Part of a small language model's weights: 2 heads of 32, 4831 steps.
Each number is 128 + 24 x the weight over its row's rms, rounded and kept within 0 to 255. Layers, rows and columns count from 0. Numbers have three digits each. The size before them is the row's rms in percent of the matrix's.

# layer 4 MLP down (transposed), 192x64, rms 0.212, rows 14-28, columns 0-63
108:139120117132138123133150134105089099119142149123166100109123128154115141143136141148143142096138108125082117103107139080063129175141152181133172131149134127104146095170109092134100146120136097
103:141182112132127115107105171098125150163101085121130130106199141099148126123105168133166113117124101131121089169137107095138105140120135142160123170125132122122099101146118132143112115100163114
106:124140145115133115136081150139155136135130080136130097117125145139171123141174131122169141133124094145184123097173131136173134138129125131160102110101148149129120145111063114118131118169094159
104:173128092118144142114122102096139126153101083120165157139121152109083125116137120160122163096136137153119125136132166145123119159134114153140097125100139172156133125101130095163155110090187117
095:104139168134168128141131131137151157170113123136168125143117092151104122127097124100162141120153116100142112142111148091143093135131181140117135144174095141159165142091188116123108140134105111
103:139172153131126125129127096083143154134148127132127117134157068125168122144153127128132123103123155130148098132099141134151115183152158149144173124148115112131108094098158112167079104124100160
100:139096130108134100087164125154146153161166138104118118093138144136159110102119165131081137172098157118150100131136086164150126118122108123121121135145117152135146087175146126131090112099144089
107:147127089114124168105111132103108115093112091119124126117134100092113158145154110113146138077152098092143133085134120130179140108183134102123129157141093133112117153113094127157090160146118137
092:108104137103138088109159113108154158168114100134150124120151076114100129090091094106132152130133138137089102129115129156125162122118110161124139123123117114161146130171081142125150075123172131
104:176138113111158139128143147107138119118116127095119124113174113150147124126113088172131118109086101132145126140102184137159129135099127155103141092125119196132110116116105143129149078145139086
085:125108121144165111149112094148120142133160130145174109164099152145130122121073192139145106158109101091151118116174140123162125134126129129124097078121086149115096165131107116132131116134139135
088:142092149119114119163122122134101138137084119183090177103163126128130104127164131130119137129109098101150137144151164107134148121185176112123136168123154103130097109123120132108123132075149124
103:171093128144139128130096126139141118126151132182083157140159105115126105136155166128133139172107151080140110097143142149129132109133123153136142116165128166108146106067132110140165118163111100
089:160155121138119121128122102156129102164155105119109106112137101164153164130084134103107077132096113105112144092117111110176144142137113140103137124106111112112159134149104125101099119089074088
091:136115145122120135141154116152167147188157131130162123105155149143102085095151139149134124100129164130128143145117097154121116141152157103143122168137131106128078148196147149141112106100163126
# layer 4 MLP gate, 192x64, rms 0.246, rows 15-28, columns 0-63
097:150144093155098132134151113115108158146117095138146056126099158102100094111101159106124117152138130141092134112140155080176115121160118127142130140124141126148132135117133097065135138122091125
115:147127110109110111124122149136169153128164079132118133101150119102115127160157136135167138128153090139185126127182142127167104142125150165151127097121107109151124139130122089139130108186122170
104:160160134136131115167145115120126071077133165152109121110133108129121092107106124117153164142139108091138149139125112101091106124124126145118087169164123113111136169103125119115143170165087110
095:135137117138103167077130104096152112133163103100101151102137156109153137138138117168160172106159146106121181115126149100161109117124161144139171142151153126100111142084117145105121106131114138
105:115140105105102159105097124170162138095140124128138127092118136098149104176122119147133141120116150138168100138119132100112120097149195127128103131129193127088146149115131115165140117111145087
102:079130136151113137145134119110146122145127146108137135136082171101146140123146135144156205145083082122150133127150176136156114104147147115098143136097134139167139154125117132144112107087139161
094:135146117143190114094107139136137126139116188123143114122128122127141143169177133122112123119157086146133147144165083167142103163116144116142136124160159117119118134106126188108106130098164136
095:186171143170168132128104115124111112074112119102137129172123152157130145111166103145129115165138103106144120166139114161127135115097116125149134159131135164088139141173156131122125120139094147
095:163119131137109108143128124133125121087133118084119143112157135142158112086141132194190149116073106110145151092122141094112114134150154107116144102118120189141130141132106134128092108144126124
083:135136137151107120111146123075142079170146126125126132090161121141159120137118122129105121149135165172091181105099148106119105072182122085118151140107144126144147134135137130148137161123145134
079:134153135129131139089149084140112174124122159132132088157091088111136165110105113112116130141168129103135138138102155161138135110062160127155120109132124160133090118159171111114096114127149117
099:138151097150119114130148127109101110143139111158171119137122154123148134095089130102104109127114104155096087142088148077142123085153094112110110107135144108157112169133109122072120154090114133
088:126115103101128103116138090100063157121177156067102107134121132095117125124142130113136147145123116108135125138136167134141142130122127180118154178114168119120136124145074125150127145147106161
099:101130112151144115129100113104137141138152084146162117119125115136179133161157107144098095162087108121102131142102098084118140108144094114102131111110148150155151181126104103106148096136124173
# layer 4 MLP up, 192x64, rms 0.253, rows 15-28, columns 0-63
097:087138132098120118104142149176100117108114178112108166147133106147156099129137115130129126148168160152159147102157106165109163091170131117120168115136136167139111090116120145138158095120127117
096:124161133143148185133124134107161109093106137089119144125124141095129109117134135129062120129129124077127132125101103175156109119127162109097125136134144150136125054140125123158120099121120089
107:102088114147063148155130133135106120124129151078104120120133085080126101117132122099118114109106120117168120140147105079096129135130144085130157166145107163134089154110149141115150149118137142
094:117170108128111139119091145115155156161103111129101125109084147098158166179140105121170106124126104123092148165150110114089125108126147129132092077098144112153121137115117104150145114097117105
104:147150119138155124100143121114121107160133116152107164112174164111120114110144109187176117134120139114099147097149108119099098137079158127141111085148105127132125142129120173084093154108145114
105:099137124146103124140162102123150151102133158125110129064067132112132116107104135147138159153137139098106099151150156082139098115110079105102119128109102140152168152112116152152119094111123121
098:145128115152099150143148120074180080085134112156114143127120133098155148103104095142112141151131120123144087139131169134145155093119117136154156152091059112127110122108117111129118111135102131
093:118129105133136165157141051079100102121146099110151107165118147164123154130152131132097101128071172114134104146105117144130151109137109140168159118146142142105138146150128121128091108128126127
102:140095114117103121124158155160133126114098129138110141185143101107134140088105146145083114100129131134102150124140133066155119090126099156131183126138117168124096141102111129099114140088103124
093:133096147120107137122173170124152082096126134124068107097144105121159119145157066123128137112161097136112115133104107119102121140131121151168143155135128094130180108123107151092127105120118125
091:130167138166135145136113135131150146119154116115146154144106165163085102120127161130131112117155204135143155142141180167143111147090146140099136117145080121099109145117119094159115141132122135
100:131130106107131090147122146153108166116134107128143136198131132155103133109148109144145111127092163134117102115072091127086180105138093091129105151135149140138117138110128152157121123159142090
088:113132111123146136133149154102153139129127150127115167143133121150148148144156082088051151106105083118112105156137136165155122133113127107110150163133110122116146102082162116112123078152137112
103:130153111104131108135158132144128118147112133134112141141113087071151074156138102132151115168149091095084145132143129137131088135106089114094152141068107080111123118138118116124110151118117150